Part of a small language model's weights: 10 layers.
Each number is 500 + 25 x the weight over its row's rms, rounded and kept within 0 to 999. Layers, rows and columns count from 0. Numbers have three digits each. The size before them is the row's rms in percent of the matrix's.

# layer 4 MLP down, 192x768, rms 0.151, rows 143-191, columns 448-511
098:503485454501517537474537495499526504494527511483532483521489539521508510544512524487473533494535479482469516473524514518480525517507506532519527495532513516496488472478511518529517459531487506
093:485512549493520504464545482488532492472459491474519515488539495448523466533495490513510504504519480531545502505487500494498513564549459489460471516538517505495525539475501507476508475493530492
097:507490498516498523499432431495512517483548503517477489489514470521507458538475517467493521541486492480503496511519479502491502493490477514449502486520508512480496541493519502497503507439460510
102:495485509511489458469512526511537506510529480458482516495522519519521517511537501502517534508503512518466504481472535443523466500497538504488518521518482499498504484538497531518466456508509481
103:469515498497454503521494525504514482501521513496494496530519460459548481525501519486488471496485473507533505479495501517537501556507480502528485443480503496520528460500511526442458495518489459
102:482517495501453486442491482515468517538520483423520509498511531459498515506490526489530499509467505520482509478503491515533441503435481489484509536485527529498528469452510492458473528472520470
102:498518520485523502532476477544551506533523459544488493490435513498539537497522522485474491466542527505512506510441524504529545468497496503504499507530514508546476545525506518528458523479505529
105:489464481528466494454534461512525507505528479472493431494490498457480498509499507528522478532526471508559498506482504526530504515457517524473443515521507480456490481499525518472537514451492520
104:529488505485528481527493475475475514484493496518502466480524527497494494484484467485517511481500518512510486496473487490501512466527511527526471557498508547498490488530511518505455498475503531
100:497474519515528437495477523529526493487520491459502494504500495559479488519518494491466531479528477499450447494511444542488522524480482525472494528512532507529497511503511521480519497483502440
099:537461508472439534498505479485509513515473488470526488465480494500526515506487507502532512482487494527501517471506509511481503510451540486514462448500462489492518493502470503405518470523480505
100:527478455545487514497499527469487536545490491499480485508470488489532454473514519517481497499498475508504508475512501514468537512504456518478547498489489495503485519490475479540512412478527502
095:462534505474508449479486504528511492510472483518523514517515494480516505481485476500460504503497511468490505451478489483489472506481492471515487511515497505507482470486492482445536528495475474
104:503499490515514510504470505504506489504503480466501513473492519523479525497493517503516529526441505474554485500490506500450515503457468524531539481527488490525489484514491498483547539505508486
099:480448484468481486490501494498484502512478464505511471488512488507450499511492498465463485512476552537530489510515508523494495564504492572517482473521474466505503478514526528483544514516539491
099:496516493512485533480543486504499486546492515532538513536551526519527556530505484543508486496482504533475492497535481513485512483466513511479500532484500532536506461517487489540464478500508491
103:505511503512496480479460535537511552467499502489515480511458515456465475532475523522523466530538458446489499527505472512489545453516511470455465534518511542475464480486521503514507457543502472
099:491499479497532514502481493527522469471518446482520525508513477512498515482488508486480460487504486480551508498449463514493485496459472467502535495469507501473504486488483508496487460495496476
096:488478515498470493499520490489512479466498479555440499468490516513479529508494488465488476495540479494499497510508485539508470483561517474503509474505483527477495514477496503498505460527562509
096:506511536519484493531520573487507494511499520479503531470480519453489470486561526480488498533534490565531537468514517523533517491517501514521455515513489472470479505517523544487539451469474537
103:482491479489499487453511495488490528490451482494495495481468471485513510534526498504566518448513495535538517510522530510509493500492482473517507526532484511501488486503471489527551505513486509
093:483484493489411485472550519502479484479504539442499480497456504519483521513490477504485531527499511515516515507488505437501524503501508498528510501498485526515480498497487486517473526496468487
101:533514498527505500467488512523544480492496475509487506445520488533548534508507468540516504482527500539500483515550491503488522535510537527500511467501476525552471503483519466456498550514496484
101:524555503490448558539487496517526455523535480505545460487428492522499455499507497483487501452502515501445548494542479519477509514454510487511505490507516537476458529498509539499533452525478455
098:500498481469490486479513433505498529536554514499485550537523511508528480493468520467528543492493529500523514476495490539499492484496492466513477509497501520508513543510496473500471472442500541
098:449501468445505504482483488535496501506479497516492503491499496516466487511490485478476485463526519497515495483525486461527496497491519479489509496512477463517527538476476500447488552468495487
107:509507514546530531452482525520495516497476454514523449480489503532502488520477492504485510474500479547448479479491485546484545514476497529517489501521461510483509508448478487498526479485490496
099:479523497455534497503472521490512472465507497493497487518450529495460497535528520529498485476457518513484525501495535479483535445485486506531507456506478537504464498468470492508550478519500512
097:494501469507517470507499525496508501513480507533539504490472492513498460474477505474495501466499514497501543532478484529488542510486516487521457499491469540492520516496490485436490532503530521
096:492538537540460510498492493500479521532509519441467494517466516485545536497516509452482512498510501500498481489527510492513492526543490519466510450509482496473493514497514495489462519456487486
097:540517479479495534488474513480480485493456526492509506507481558483529500519499471512480476472490472549467474506497497503458525489503506509483512504502483491535506498471484494456496480475472504
098:524460489542489482501532529529515525500510518497559463431463485473524473479498521504463520507494496498451527479479477511549530519531464516513512520492544512499493509505458512462538508524483544
103:531522518490508494521502507505506545486489490442477511476495489509502551491531525499532523503535504517504498512440501503551529508466477530516507511556532529499475476491523506486489507501497486
105:510495495532452520511498499530504500525494506483514472475522456495513509507498515511490517494535556498494503493511479497527506506452483519460491520526493498495497552502542524485566483511473466
104:514483475510519497545507506489490510476492558551489494519497524487500489436489478516490475510490501506494495489538498525473511487470464509527507481461528497524533440474495461484548551472468475
099:483503464470468507507456467474498479496468481513479475488527523487509463518491517523495475503530500505480491507523500477426541549494503524515530509487540478510495511480477472441545494514517490
095:488507474489500501536436489484485522454508485565490471503489477528509507492519513511480490480482491525486505495516453496517475474480463498488474443530522502529481481502508502494529463503501463
107:507513527499477526490458506511504487474482492520510553492559489504488497517533465458507496507520450473488489479558501479530459514447501494499489503492502501538528474510519518457496513428495507
098:502504474521549531521471536493486523491528536515511496525511505528470508508472508489510513493476482471513479493504534513527481499499472522515556481478465459494502464488494490500509465534482507
099:473503526506540495505500499467436486442507531508469518495471453514472459485503466509494489537500430481539512484539510500485463483479479515501525488510489480491520520525457525523469522518505511
097:433524489473480521530540510517506528447512497485440516490418539529499472510508517528509486489553459552491519517544468496548528531538481513543512504481521485491535510551539494552524487505520487
112:547501511518506498520519495487491472517490521505499508538509509537485530516532529516475534485524480468490488533545482483483484521505503491493490483512507469485478489517516528529479505500492466
100:467494530457555493486520470473471492470515501490472498538515521496516495499504542502535523481496500518503532478501490542513511479495523506516503532528480525484462478558495467520538465476464528
101:522463516523510514417494548489513534534502492478527497506512511469466479490463479499482488529526511471518486538528479464494515512506523468521520508494508544493527539488509465520490531439567465
103:499516494548471523512481511519497520499516479482482519516527533520484471525498535534446519479485522528466519493481503517536492489523466541520546495500547482525484502477543484453529497475483552
100:500474498524552503515499485507497543547529484522452486489507510515460483471488502497497523485501513482521486521460440493513497470501502485548499494527456492493512514526524497496526475487503490
095:493492561498465500499492504488514516467541469500529529504484550545498512516495486451482462470533528442491506458520487511539511525519481506534497487507550476506510495527484524479490496524478476
105:488515490487483506501505532503521506526482536500491503520480493483454517503503499524482507487487549513519508493475488495498509537471500512511486509463464463498526483462486499486445520540517486
106:511477524517492490491505493524513478541442508490523500491469478508513503485504460535506490486482474503477539471545514526531495503492492540504467476519492475443501490481493486536497502503494529